From a checkpoint of a small transformer trained on Wikipedia: tied embeddings.
Each number is 128 + 24 x the weight over its row's rms, rounded and kept within 0 to 255. Layers, rows and columns count from 0. Numbers have three digits each. The size before them is the row's rms in percent of the matrix's.

# layer 4 MLP gate, 1792x448, rms 0.145, rows 1720-1782, columns 0-223
106:164106140119162127122132152118142070161092155138091083110116142135161175149137094082164108117145101133109079150143116139145180128148160107084133130136129130134151145136137109131153187108138140109103133106119168118125136142136119114130103169144174103141141127106140158101123170167113099095156136121120114181131154118120141147139148146159135124105077130116121121119128178115163157120144091098119138136151141141127115090143125113140143136126087065151160098109088131121152138112133126118142159111104113153122120086132133137136135138115158067133121124118114163092095142124110121112088157088133148140110139159093159159121117146084137112148114150120092138130147142114174128126136
105:127128136136162124136148114147123120143141114109167178120083128115089153104114166128123122092148117127136132157080112151125142104156137157129113148121118111173095128129156125138131154168098128137153114119140131161128102121122157114123121096106109155110129161115143114111149142124151099165090128123115116095181133122151136156120124130116115149105152139110087147129102120167139143143137149118123147121127119140104105140150118135107142126113111131142096101135130145113160168122117126134134128143085168142158082097094171124136181159146095107117101115140111106159096139125075105145149132115104151107175132138114113143156089124105172137183145123114150152119134118145129076135113
099:141133163164122080111149099107156123105144166137104085130134134124130122142184120143121130151133142143131099165111134089146151114134133129136181101143113091122148098150098140095150125136151139158141103116138122093106133109079164138130120122143132149116143113158145169165131143114125090138117103125164150124074109167091154080129092109172120134108123152146135149162131137119119127118150068105103129149117124122126173111135151147153109118132121128159109141149118071154150127156121103102108120143153156132157161116136111139098100173125046098126151124103090111117126127131108157127099108139136146098119157151106142152133113137107111118153092132069143146126161141135090146106121
098:131163125130162130106111056117107138126145108122135127160134155085108172163129090110115117164138135085120176094162132165137139147156123111165105142102140150125130112104104127087115174124140111102171173125118135146155104142130179159153126160151139151138125167076133126096106097111122065118150122187152113130127167127143079077126092128118105122143103148110133121151119123104153119105119126143126126111078107147136137151135101083132102101089111105110133110175122103165136101116120162150092165135097148128178116153178134085120102114140127141141137167122139135138112147126116153140103135148150119152109113084084147142101092156127114110155123160154121122152104081138115145097095
098:136138107108118104125086172078127108099105126146133153172136160157116169103047131130106146097119148132162132089100164130107139155140158142139148139132133167140111153130148127145126131093135150092191176134132117130117098101135147098103127168147157146135158148105094118168141119138139169169122142133105117160090111155113143130135140124151107093115130146131088098150113152134128164102142098106122140115116142130140170106115136137118154178147151177154130148115056079161151130129146099095157112094111126135126110113145128123120110133125153162110140120081146174068102108128151149115148131111140112135122114144109128129148121144125153076194049148120157120130124154126126109128126
102:163111128161171142107123142144156105086185116128146115146127135154135145125158198162151125151138132131122154132095132141133112111140175119140116122129089111128132111155094123133185079137213170124164117149133123110138136080147090085139124113145116112160140137152112132111107174084106108077109143139126099149132128149102103138171122147089151131080100151098146139086104139152111127152151138101100150174141101122112089094121093132112144133142094120096136077089098093125123142111107155102144135144111118183135149116114125165121139143144087118137124120127108159116123115142104146107142143121086142144111120139117146124145125149105057102138089080158130121153125124139147104130131
107:085109115136082145081166115110156114109112114128096113132102146137095160121096117095136164150115123150107130115120158130129120071134134098126098124141152137168151174135119119112118140168119140138091155096119112112108109126141130112106146112158158130132114160129158123110087124155122181179085165155170156093100148168142109103107096120086127130111138102138132159151108161146114132132106148154152110124165168079137147144143147127135151110123084125114106113114117126153158127160130151216115146178126141175140167148172129117132121144128140186120125104139156161133126099120101119105125097095159154172114114137116169117141140091112130104130140147137115113180151111135124127146142
104:123136113158106166154161158119145147123178138164157116139084179132118121111119107136091146103122122148112099111120127141099091118144127144174143093118142150137168136135099136107166181095161113152105131127130092136116187098127118156170121137143133098149116140145124123121067147137150101125097158151133098108133142162079111142084116116161108116136116118158145140136153122153159130111084094182148105080084109134148141159148130152147090145096131098093143134152132114086104180135139135131111117109142132138167151120139113108177138111128126097129113168162094144113131158099133158117091175150126146128212113102132156126134116157147134093146123135145135091180114094110118120115133
096:141111121111124138080136142110109148124088144089103116052128120138143160179148120102174122109128175150116155090096119165095170158112128173122165103092139140132123133127133061151132130139100115148108079125117107104121135118162110142148141131122109096113149143110163160151150103097084131152160178125096089120153148144123169105120116147099127175124109127140135096192099095128137143107169127132142128165126118129132116165107147116140123140114114104118143146148120139102163145115118142116149093117154087137124145140126163181146136159161128142117089120138179117152116142106133117115152144138130158083139108145096122147135147124140127126138070087116138124120139123132160127150131
105:122113127130116108128140166121064137103142113149152143094131180099128141126143171141094135108109110167150109157170088154153124092080123103155097131152095119107140139115143060137152099111163090133089112163171168128107105131129142122122144117116174124121104116111102120161122131098148119149107154112134085185117130137130130177126137126166117085099122149113140126166128130124145128136140116105128088108141117112175115121117113105184116144158096110128102159116125141083150143104150140115143119123173091129142116157127191105114171131194111179185120138150138124129163174116136092123128112095142108156105078148117100134121114182139133116176137144120095140120127091134139104133135
103:142086128125155178102118121104127135122094146134119153137085128153094140121165131128121114130123124114140137131103132146145114122195129133163138099135135105130120145095143080092115120113125102141135123151130134146174107127161149158132118150144146130136090158146110146121113126170120116145142122122181114126123088113147128082130119147143178109185116152118130132142132125186114172151184149144125175162138122122143126126125118136133103089101103125116097137135107114162141123140106158123099124078133185132165106156148127193132119127141121126104101136114107114136137112113117122142134113147113091121150082136161126082110146146087089091082104156098123086123154133113102137120108
095:158136127113132121138140069111140161084137143094150088121116097127156159125165120120134146107125130172111127125104127120139132149167117090137138124146089151099120089124163114132094062143103136114112131155119149163190122094134130124121121131161094148131133116094119149177103114116082134157164125140098154166108134127059149121095145123071090102105132175121135145108120151139131154113115117098120134151167158113150139169088162085138122142147120119143163126142095162124136147138115111138130116104153121125154167145152117136109129093124116135163148137133166147149121144108163125084173141113122140150143090127121142115101104110129151137119113143129134054061140140130179126152138
099:115108172167066107132132159132181137110172125157125138102148208117128151111132125086102151133082098119121148146123156119121137114118085071081159135139172141082133125095118119097152100146131114102142126136124137118127162131177098150133107130129104120136102116127144149116170151124135105127087123117129115127126100138105078086145137127120145111118149099118123150114132141116103106125142154113108148122090168128117131117156150122125147114123162124134140176091124142108129122090141154148154121117151158146127120161105131092120110113105104127114103096174161134155123091177105095159127141133097129199165113117101136127132107115117098108156135166105107118122165111111166096144135
101:164109133128122171136153135133100159141091137116155130073115075156112136132117109111105127143148136178131141162114121131118143115139138119109082115120119128130153129095150106143112071150123096083126128124092093120095166091079136081145093120116176131131124138132143119117155152147107111127073081123154104135171118111102131117123151132151137165139122166131120111117107186190124072135153172160172129121174112143150114115147097145125141107082128147122153137165111122175154120122125112150168168130133156120158143177166089115112145128156155130127139171096144104131108130125143141113134107136137132131100122111182086131124176104123135123116131125120126165170099162141144120147130
095:140120111156149119168167174082162163123158101108124113111157112148112137102122117116163116119095129118127128076179181123120108112122103170172141096137110134148104156156100114083114116153092124128146103127107100174132135162101123170143132103110158130117160135143150139143117134124178153101123135138110126160096108122122095117109110154157107101173152097130113150103129100173144127150119080149067172162126104129122173111177131156128143160176143122152087178127157153129142097118146146191119112118129139095129135150126099120130130157143172136111099167153133111108108154132148115135113083116150100128104116075158133144107100128148132131113118136101138121104124150142133140141164
093:120106141153190152087114103101145115131151100122106126133136136142128110143137140155110121099107121158101103128096146106140136125143136133168131107175096122149115130117154090082106117118147093133137121080151114099104154180084094103120114134057087096067161095105167116126127167130153120100194106130133132133121101154114134139112158077176118091117124146158132131128135120092141178100081158125111157133135108093147113136111115118139139135104112140124145145120122143183116120092096130143121158156126139103146150087103113141117148101109110110154145144127103151150110125108184145111156118119135098145161159140167057181113133139167164127168127162112106107138109082157130143144126
100:124141094139102127178131144118157056133150124090123092126149104117115142125133110083146105125117089116130098122131124144139118100104133157131157149127151149118108130160116083122097121120093155130101139182170115162171082099151109107127135165110083117135153100120093133130129101125137103094145124143168128158117186064170108186102119122112158125142138132135152122158127100105150108136149167139121101131116098156173124128141140133124131133160116119156134125166104095161130119139102137141111111121116120173163121155128140100121127102133121155111105140144123128111115136124122115131158144117134145171093135193132132141125120107128094131111106075156128114141129115098109116132130
097:115118152196152176161137138120166089142136121103119135126141145134103120087111148098109148141097149108137136130154152122088137154093156138128168129135114107147096152156140120115107108143108064144104131145073159114111159124083134107150135134113110131120144107165122144154144143121106143103136105126156124124154142123109150144108138135133091099127128085104135130134142134127148137153187137136154109106104096145169112106107102099110165151138165116135120179102105183130097129110099153128110154138163087092160132144125149114123136142130156144124139147162135113116074127115168148152116118120152127149101104127125110113122162155096171180148122049114110092123068090141062136110133
099:148144120126151144102194140100121142149126141159140102105153117116107135137146145124161150162127153155173136134138152145095105106113131149148165188124054125179111084120106107124181166148134104152145115094157161104125115136126066109143123146121123106133121088095152109109120151116122095165101113131122103113144149143142135126138159105135132124143138140154142106173118144134152124125142108126137171097098070139142093156158124116121132114088109134150128143177153134112139158124109124109186153107089107144107100102139150124115118138130114157137116136128143132133117149132132123104148120115119099097111132096107123129133106103121103119122120139127145099174113143080123146125102
096:102153115120122088101133138135100128154138145139133136130130117123174108122095136121136125121149126099116113098090108148117143121137098133072109129123113127099099109136120136119147108076136111121119151110138157128113134079135112082126130138127152202139118166141166106126130121112137123094123148103138129084126132072145145135143080098122082092078148161181099122150158158163149116128122148182116120129117121107141121116140135076104083176119133155086139158114112158180105146150115132149120132140165097128092151101135136132117122132132158108152170108128084154141147139129171127109122127139155134104151131130139099101111103156145145140141118100115140117135095076110103104090190
093:141182147215133151120127155112119178140181138136153149139134097102135138161136126126132145063123140114101162156091150128140162102101134112107094130146099163085143138093136123180152094121154109119111085102118097165110069177076087154127148135098122128124130135164156094125117134129124123119111076113114127104143150093090177150144118107104097151160147125122137117147127126116107121109129056104127117111156110115133102176136118135148139140161133123138124129142133190133103111124129149144129137149121147108153115133102150181089130132147121172125137105141094077128164126128152101102164161154092125178094099126145146097113105097145109108164112158069157179141118112137098134106136
103:100119122122119140143148097129132114109118080087144147123119130130150148111117137169144130131118120133107101140106138103133148144150113116137106088090113132155146123087127083116102179163116099131124147127158114132121106154143132102105137155112144112104113138139120106192101117158166127119116148180137119118165152108110120093134145102156104157111116100079106115098118122124145130137125141148131126167181140095165111125083125117178124109154110126124099159151108136160105160133166141153159159085160128117172077174124134081126144149144121101121169108140120151113151118110152122136149117161104079099094140099118175185158116126067113125106142138132149144112162103149138128125105
105:120161104130132103152195102130157139122142123116133125095112135123119148094139185113111120144103164164153114126080166092107142121138149166110093163124105116139148123127189141156114148148157141123128154163138096109165125157122135117135112113145096113131118100095127160163122153101092125114134078151144126127133135151129164160131137127127160115152111107080161134181143154143139110145128114136139142097116126127112168130158124117113111166144139173126116136132165142141099112094137112107130096132150162101131165115126130091137090144104083107104117155105195133127165137125157153057111111111159130105123149111101136102162139092142146135168135059096172135120130115105098149126146
100:142133153173113104095133142091134146100111118145088141145126162132151102125117149085150145141129130165161124125113068126088079141133167129103122163115146140153132112142119123137148147128129100140141113129163146135167115101157158119190079149145129123095130135118115141093131139152154118102144149124129131126111117133111102138109117105117160115140173116134111157151141120079152065096137093176120126144118135127152129162121151105125113128135181111103111112110120132112137127119127081100127133074135143109186154121119165170125152146141119152145099180116120126126133132099136111101137078134114074144131165149121141076204096154136121127161164110115077120161138096098096136146143
095:096124111114147121120155114114108119115126121091117130120163127137106108140056089122143104125130106141125136077119151098123130139133115154108149165128160118143128117153100172093083086115087171135104116098135129115157178127151110102141140125147124170155108104105135124112122072156098145105132119132163121143150127138112135134149142159121105170141135116137107109128125159116119135120085157117108164124069166094130087124153096110167138110147182119106158078079177104148168177157126159097144144125161185151134101130128119108159115132100130132152151166161144110129121158106121149129095164101113127139153170062112121157148149128101112105122122103090141127122131082192116145196120
096:121113164142123170110164144124142108150132167128109113116116155122148130127100155106131147122123148122165114148151119130108114155049117122137101117166081119100127141118126098090083123128125108107115141153140105160170145136126115083150168093118138086123128138103103098158100116126138101141109088150133132163139117164129103099107099131149122134151105159118139110125101099142107152134136204160101108096129098131174129087145099107148129103131152145137125153166133128142124131110156106142096166131100080144129140112145096146121187138161095135114128105133140133177107168133167144155159092163101093163164129107127137130105115115144131152141139126133137166141129124118178160150117
096:113118165120188138151121064088112117143152119116182123141132108103123149135101119146156117129136118111119139069141103112161139163131122121125098132134122144138142116087141119153170109118123129111108139113101131139128152171138137106125147151139124160153123104105114097091149093098147095115126128147112104130097140157077130095138120143120127110157146123135134129114091145144162131147133126158164129145154114120145125110118122132146112161168158138120120085062076136144119131130162139102125117160140120128148145120094109089132095086167145124067144119096114115138133157108141140121121156138150151124088112088161167120091154112110111140118094116128176138117149122094113099138107
103:133135133112109104162126133126128171113133129142155123167088178144133124140103144137128118115139110163143120159131106142091165101145132145071107092072113107123138098109136106140119164093160143153139127098127145122117083151160129143161155135147145114146165109146121066083133166119153140095098138113124133116147125129062143128159153146146105098078139112133120165110082122146141167138085121094103108168158096113126114120170133093114114124164096126165111086087108109156108127147160151146130119127123176155134134130112118104084102169121118108090091116141102101153155126158128141129153099132099129082194125098137164156107099081146112120114148079107159159092155143117099130143082
099:138142123120183120121134126158087136137135153147140110116143122121144080133094115116127120150132162141127116136140157126117154067090150166135167128130139094106103130130092112132135095135104127161155112072138160119130125163152110163154129173136142168118155122122134120127143139139137140154106107155116125116097106136102160138175166127150173115103174160131117095101155140149124112130156090131144131120148099110179110099148104139142145066118127129122164099151146169121152145132100112145096129111133135128153125153108172100173161178120111152133130120152124137122070140127128163125118137138179109093098097164131109146099128132107119112168086173141121116151107097092125132142078
094:105154111078159143081105146079143111123108128122132136120116140116135118120150181134174118132142154110121129106160147139097144116137139109141134151162075116145106128120128143131118126091113113171164135157148117124070166121135100083137140125088155164101111099165102125124154174103134080116126139136121109121093137128122113157108096192108153138127142132109098130105154153129107108173099121110155144111108166132162143121141190094140149135122126173137130166120113110155092154118123127111106131134125173152116161114119101111090193081142074129101131170125151135102108133124155113114100133098134141168114108155114138168130123106148112108139131097162133103146165104134142136139139
101:156118167110128121093121122121115100087128087143149138146136074131074112146120121127119127126101096116137124154096134132168061123092135128122133106095091161141156124102111164110145086105154147122108113111153135117139095165140144139132109104147118142137117106127116162123111137084149128107136119125090105112120119115090125104135104107147106139159077114099098148126102157147187141096091126175148123114065107128142129134157114123144114125110105149163152112123107135110101109087111131097135137116130112137112121120137096140081104154123121141129118147113119102085134120102171098119141147109125125095117148144067109131074121116155146123150174138146125085116109128111075086117161
097:111138130159164116120125150119161119121132086133142156120143121116166162110155141161149150150099139085146128075150167159146122086113145134112119121134121138116106125137144075130118157119115177094149117123118131105120097104133131169086115114117204133122153177111129128105141122173129125118113136163065104136101129128109083108135117128116108115172151113119126094126171126090183177096114125172122132135114127116155118102114167106086121163083109108141114151098147094114128133139171099098086111089175140142151138156153161122156173124138155163138169124069149176176122181123123121118127092120119134146151144134100119107142099123137105148137108110108128152105117157157126137101114
099:122144127107122100143114181130104153113144116135123136118128144138161129128123155144128086143088163118109119147104141106104155101113146116096098128115138121143101163080157167175136209131113118153161125124091159148120100128114152142111126096149181122150118132134131106136145151115136109129119148165082131140118124166120125139140111163142149102130138188100140114167128111139095146115111090113112145090133129138114128155129183174125120170137129167096110118099128130149151097101138147113116164138109098116140103112141096146125093159152148184095129158138146137154111137129133113079121142150157140161119149146155117152143167104153134112116095127138146154126144192164129152116103
095:134122137129140158100151138170117142172088122116145141163116133086105122107127126115098149116149136175139114129159093094114083113129124114123135132111114087161123161109114110135102081140115111058110153125129132147135140126169149130141152135110110141134155118150122130126101125159091112139139096103123098144128132133126139082148117167138090110101113126132092152116128160130128119132149064146156111117106122150151124117137077136169152138140124121127097114122102151148167134124082144129156130106119146116168105126171155087143109136071097169112073146071093112116118103163161132153169124140198138097159107115122151151088139095093147130077097075095122139171132159122156095141075
105:148117085116146140127092145121090119121139155124149100116110141108130134092111128148075114116172127125105143077113122098126136162107095105083097138095125140138151130131098153103094132134134123124152155104072163111119124100137103087103123165116139105120110117100098122162170119103148096165120152119117144100109100125157104099165147095137123112200110127154173106129102134108122142120125113108122146150099100156136145147151105122125145107085135110155116142119108086139108133124131098109168135142139112130114121115131148119111139115135157086180121120121117153081113141146142119121082130126080130143141186082112121169122139121115110109131139150114109143130102162168160184125121
094:131121123097130152106158144144143187172129125148109146106189076156096184143118152130132171139142189109092113069109145139116094117119105133128100105112120124059124123114146132166091117162129149122108142115091146147142156158116092091132166117132116138102167145121126136129117131102106099116073159135095108082115152148089152144148078125145129124152112168143142114164109096120099100109120126128116082110129146147123097167104122145150144138128159133140109128139120195127119132134137138121102120146138169097104097141115170115099128102112174150121106157142140112131074167135115122127128144123097081119113091131119128175114107096142135164160102127114119133160116138143149136118115
097:135114119113133144120141132087078171114096124105090154104141098185131134153104119100177104149122127133159167115125094123114123132141115154113127172115123132110135161151119111145141153133160152171120110124063089152133083131126103140084149179119151158144107119118154118133140126163108137138140137113126090128110094133104138146110126136164134108129118129136142121144171106115112094145115136146059163126133132123118211134113136090121112147103098124128106102100109129100139175148120146168132098087159146103150175145125120119141124177141119128134145122125100129164108151133142131086133145114131134132181142108147163148137135115090168131130153167102142112129133136141152165137161
105:181134101124188154157120128126166105128136114126107142132173144114107179189112125112120139136146082140109188152137115119150154081103129117180128127063126130100146094149132129135138085138137129125135100136133114109156090091162153118155127125121158118149117121103120090150119145139156112164140148139134097116118132123094126154119147190121118158125112143098138153134150175132187147093141154117136121073161124107153174144153132107137110120125099143135142144162143142146107109156083140134128138136136110146143147177129089124133126135148155103143150123107116147138138123135147151098132126131159136168143144153128145161135130103138102130111127127130096112085142106153103151121115
100:141125149124146138197130093148125128145150101081089152109143130093133088126094141113106134149109072126133137157157116140171110129145146151147134117160131113101163160136105105161129126112153090166106099133144149163108110183133174158109158128100130109140102140098144166101146125131159118139130103115133127146156131160195117132129102134080126126159145126127118126136128117139183135137116142115147120112141146140104112124137139127167141152163161102120164165166125068139119135122139109135107148109118090093105158127173079100110125140117125137135125164159141130079132105128146132105099115095133136131126135085141114119117112169089121142106118147118160115146114141135164118159182
097:088136156169115090134118160141125161143123148146143091129103115133100090117112152100132161151108091181120127098190112134099142138087095109124095095158086111187150141122131113088139122142127168153131131147084123110126187144085109123118138121114113169138138141138122081173153162092119132110161124147109143146151160104146104099122169109111114111132154133136127183133138131141112095114071114103091129139142093162150132124096145121160132156158157111152114119117100137116160128107118095135144122123126141119103115140115132099140095074121143153116124120164147097105129119130121107104099063089130150110133131147129111134108109170137157135162127175113121178142158130155169190100115
096:116081109131130158137129086137096129098107095104112115149109133082145114127109150113117122154136161106144123147143177113124111156152136095116126131109163113175131142182133115164167135158162089120172111109106156079110093121105096152140104089102131154147152170109122168089153100134115102143122142151111159139139118099167186164147101119148164101174127121121166140134093110133127108133121136108128124122081108159124159133142104135132124082118164115127175111098065094118129137107158124124155159119083181139182120145089114130173172157123110147154135132130092131115129162100138122155138092104130109171188132094146110111133118093070162166135125128155164132130136191120091148117129
100:102076152153137129123114084126095163128130142152133148125074088102102139120149150122093136129139148111172163141170150138134129095129153112134117133090162112137190127114118143103125136154182113163097105116170146123166138133098140102164177127088141137147135142139157118137156139102149117147117114099155146154135111132133127101134082178124127095176177131109159165116119126150124105128150157122113144135155091116136144138134142134147130120115128152129108090126151129120160133065159137133096160153112150162119133114137125091135148148080136162167103132105096140154136179152115122124141142129163129121161128088105142113121151135107109114112182118091169116148110090107124164143065
100:144129144148145131157125144113168131126186124131102167097164090124122099130140113115126149120112098147139124110108125107156135147096127138112159092147146108110171154153147111120151124089134121115153126161092141154121104120125140156153125083122144160122132174112109149109174128139114120126175122166171159115161123098130141135171122133132131127137128154132091154106135091161159163141138141113143167134158139117170123146176121103155134149083109128107132086109090120120162152085076136118129185147130171134174133138093108118115163122126129135113163104109098090153132070122116112099145130162118132126157115099147175121123118117120086171133117112107134098139136162099159100112131
095:102104116125136141132118181133127130083114094120148139138111146117111156148114158079091118125120164143161124209146193130161111122135153142127167079146140129155135132155151122115146127113130184150130107110126112109124135074106155166192110128105130135121124162124166128111141138117094150150182112158122136141130122083172124110158133148148114082070072138113145133122122126162145130113152148108114146116131118138128120110122126093115148187107114076110126117098109098135122127133144132156091106144124146147114117130101133145173081154127096124143170145149147097160144174102152125095132150084138163137125109139137135138138110130121166119092119146136153162125125142132125148152158
097:090111128151110104127141129125119117107145117095135127102177136143109179112122137161144140128183117109116103117126084152137175132089131111151090149130121210086106154108153119105140122097125115087165114084146187087113103127152145151141122136154129151159110117084103122143110100168122133130136132139148142133083117104119118182125146098114113131152110146119125099079097141102118154117149105120180102155111130137135135119139078153149158134102128123122131103135109121118092108096137106151098134111148105154185078121140145149087153125126121139128108122145091160159179099127176130097135093186120112148125144116134111119119135114139153175103133148151125115144148135156140103138098
094:124167115146107153119126165123179113152146147100114158149134134126175093127131110121114130123153113159158154156149130117132121123100202089097124107142130159134143081081140135080163160095112128117155104112104162103082096141148116177151094154097121092173122149111128154118140158140146089125118142122121129096086129122097103144134104118103125081140081121163152119109112132118129145088134143133092115170133163129135125130133076152083099151132142148100130158121091111120114137127164118128094124175120150135137090101147123133132106099162118127172098141180142132129118105117104138142128166146112136191107104189112133113126127084112098109140115135122120153183154118130090157134116
100:091093149140116153160128135116150125109127122095150175176138111124116073193120130151137141123156119145142166115098158122143137128154090145122122120130118047135149134158168120142123115143173125075113117119117116134121147109084152153124181116147158135158105124088128103163122144117128149181131108098123143104148096079108075171154128166153102085099154116138111083131123115126118147125107086085141135116136152129125117139129136134169170107136084157120102110112117101113159131121127073145158090144142131148132095143180110080140128113168107148147196127121129111124145064132107087127152140107108108087111141128137171131104135106136129100116146149108172127152144132179105111090137
100:108108126143136117123146171101153117111154159156118131183122119122160099104118143111066168140102121119108147148112143112135105106136118154140136109128128155133127064099160113133109096136114089072122160148141126128109134127160161127113168146113153109107179121157144164130144134181118147159135180099114193122160155130117111109121099114103125113128093143167120133095149139138103136149056120155101122121137112131108168157075136141135136130137115096115147162135138142159094144102121120115111177125137132137156159150135096118124134130122136150098113162131132104150154151151119134098099124172144126151148113126111122130108167128106119123139079134114107144135141136129105100085111
096:112089120126119134084132167100120074127114101158128101112130117094109154097113110137167121147194100151107094134171166134114133153119137122146102147101109108108147156188141123100105100071129109139162132090074132147136091132138039135130066148157161139118114144138086137137114100138120187119124109117162147143108129134100146123104125161076116115109141167137144090151123122136113148129117078142140160160157117147140119132106141129119153107087163116086104141093138149113106088114078121141107090171104099130150125150130130164140106121139123127124145131148137125120094177107146123119126158138133115127151091117123129123172122136127114086132149173159175114150139099123143114105109
100:111116135118165098133121146126100137092147131090134134092125123105101158121118108106148088152106133120131156149085154099137133131094127141110141149167093135134071156124134148165093109161127172136101116154143163162149135174119130153118124128114152118143140106145149109144127126161124112134113106097084169116130131136128159070139111137129124165143154132138066160093143083092123170130138129112149124114141126152113143149143126145129136102132189143145128106116130111126125146129159072138105104097095146106140155147101088125105174176112095167111101139147137149150141106116100123108129124139070114185191107122161177108121136140112102120118093117152142106109118150130147116111117
102:084179174147106092092152142117114102127141130114131121148170125146105084103092101117138126137159108141111133111123086113108123141136152134110122119088187123151160146132115130110146142106139147121135160131083097164143107133086119142109159131097135110103119124138150146153092140162066152144096143147118148136105143139104092097149144150136106145127114151107138144126112166141122164104097104091112134140140181140167174140127097120140132118107105091129138111102095116158152097189087165113135096124101149150168102111132139148153127137122126093108165169104116107105082147123148099148108136121127140107131153086125111121113124125124120105162129121123100118117123162131130120146143
103:135085156133120101152127156146136139157146147149129107118153146124122147140091113129125107160144104140121124155167115162111137142117143134135167128107118118120142158168136111086121146140136130147140121112128088143126100130094091160105127118093091124107144137120106129158100091147099118185180117126127083105171160120124153139135183114126157123142094092125130080083113114098136106124149087128097195115112099095158117098113161146101135141151118116122143176129117146145139156127159127151150140120109152137081156148096111114135165180118081091125139138154122147138117107182112149132110103156135094117133156132123133146132184102143113130137117143177129151116122136098139137112090
097:098135136120139100129098108114146127132121138087130152161135140136146125145120098141120123154157094130100101138094106143115121075124094125156122085103130138150165112191135120121142121142168091160129118131104149115109088136157108134128115145153108153122097153127151133090132113136142109113112141157139139112107110141117135116124120124127130148121103145125164135139140114143147101148110122123169103158126143137122111113079114160160121126119105109134114143097141106125097156103155115131140122089118169155127129161109131092129156098094097130120130130172169128177123136115145160138089118111126153136175135099189161178120089151114156132100137146118137119118169156155123098136143
092:138124140118163160128127138092147108155106143072096161136159157102130130162175160125102113097106136152104125120094154112162131142117150122148127076128135166159175163085127129162161115172152115144076099109094148136169171088141159166175088105133113107105137117115150135156147117111144115123123133164102125136142128106123113138133159129111113136105144141087147166132124127153144118146163124105112121151097154113145149148095114127135123126152160095112120111172105105099120151165111108117123130107149172167159125152136141116082154144134164146162121145135154140147122124099119125102132135136152097095115126123131115181147160081103133103139104127131107123135084093117151124197111
096:113138142128149137107123154115107102148150082113111120144129113119138120163169096131138134089132090144158130115129140154147090148115139183118078116122157154119098106160098112120124109157118173118135156087145115107117130121111126125158142108148128109118105164111117128172127121102097133138146138152156142155125132125147138069115132158180158133101120158124121109162118151109094092138101109108120140107121086118127116165097106139141127117139156104147169168120107129156108099105104118135142119127137133126147139116144135148148129134135078128129153153191111150136137178144113112107132105122138138154182169126170142143142149132125138091135136151123138096126102110110151158098143
094:089091110143145140143108173128146160145149134082126113179140097096144164139120122161101118115131121159159104122143135092084143158153076130169097081117154143119139141150113125136098154118161090095116114115107131166107156110147130100140101090097087139115137096128137099139150119138130111090142144128110124137091105093168130086091167156143093090121073116164161109097142158107153156134090131127110119142127117102143123156121077153118146110106140127145133158112127163140167098132138117117122115159133139168133143141132148164148129103142119156144120133107144153138101153114114116149164131120096156088103151201165081136112148101136160090137124114137121113087133173131125135103119
087:118109149114128115129145120110139147115100138104125120141131122133127125130117147098124119147148076133126125172133127084121186131137146144128131125091086143158120145112179114086135150146128144092078144153157148115142141097150121089152094112082104128110174106134129113183122137134125106098070144136118152089137098114129141157127137139159131117124154159119132141145132148132126116105097136109114132127132108106146099162106164166098132167172164149127161142133130140125097126092095152101125130118064149152100114091159170161176122133177078116108093143191106117115096136109166123103126138101117135129149091161121099133118092105116121134096140111174150092140085136159124123122136
102:131078122104127139152165120157159132181155158163115141125089162068130124154166125115116107140144127102136087133113150143110116150144130160100102140161113156133126155123111143109153172139089149158153125102114155080136126154078117136127154141116142190124150130134090151171163164140115116165148151096187132080132131077109107130119113141136158124169113145107153109112111077110124109094142161174153116109104098137141130082133157140106147098121123162098104162150147125165144144125162169113078137112110123166100118119169121130120157122119128152164158115140128117089115119150163118163149136150107094153116099116066113130141163102168102109150144094098129098119123082114098121113096
096:132135132160167151114105145130097161121151121146147137141117141151125149111145107144104138156106110121113133107097156095072103155132144115129116085082109106137105144147158141107118161104109098127150169098104103119149096114102143119130099117125158141112155139141145126103171161137125122147106140137128119088153121099120120098133113136174119095149106102114138102151154140122122089124175120111157119123084145103132118128107114111127117134152096106129132146129136125133165146162145125085119090074134150187139110140129141098162115124129136127135113108178156126089085148109123142173123145125107128156108056133163158216117135130149158139131169147102119118080159122102122126140107
103:106111136141125171133149129103119117159149169134151115145149153176121120125103113144061118107152145114123122099130120143135126133142097114160110103128133109135120123111137079101127137149136099186145132122073163096127170104098116125138143137125114076080146133155118162142144150112110133163121150113172157119159067145095121163093129182111140127115150137151094114102119117107139104126129125089175124105150088113146152157112098128142136168157132119098131144132147100158172117133122153166079166137199154143123114069150145103122112123121103152130143156152137171170144139104142129140142128096131146120129182109107170106096112136091148149108125166130144147150154111139136151147135
099:104157139123146112170130112127101177119108158141146126101089169113120131126112129071182132119126162143149085145107133124152145097113117128095086172092127159121105103151091150105134134115152149077159126144154182141126110105136096114163164126157153153155132133181113145098144125095114150123134175097134132122107156156145148126156115159114144126151126100126130136073157144118121077130080107151119154188120126082094143110099156123124160134132128161122149129082104119154123125127096101110115150151136092119115125158129100128125130158131168129106151150092135106118127124122137162113153096142190107151096128157129127100139095128127096131147143123105119100172128148168157115094125
100:130131144096145161132098127145093155142116121138143087113133124061118111101182093119144134109119107153126133101113145139109151113123133140090147125078103151121135149142134095156103050113139129139117123093137151123112115099129142064159115113135131088134128110103092102132144108116125136111136137123106089154143112148159108131124136132127162142101136148113141124077135153127120119071105167123186119110115088118110141173081133117133164163126126113128133148119173159140133109118148110100130120133183123127111171134161116116114163144112170119102152150092138154105147107116109197130119090097117155156122190155142133149128176103102106139104131119147181121173125144129108125114160
098:171106129110087161121090161122118147132093111094121111165116134123117129078094151109183122148154147135153126093086124142119106109143121129119173132106138137101188072137143107139134144149102144120132137121139124113098174139097141129122134173155153133106103109070128160130155099104141121102138186108124117116157119144133165136144139110161128089153121126122149096151139126136132108121133157165139103101069129085142170144121131147118146128123168107125124109121115086148122111115160119090142127145121170104118082140111080105123135151112080085130150099140147146125144137134159125091129153133119154110138147125149121123121138127119092158136177142111096154136153102124158122109162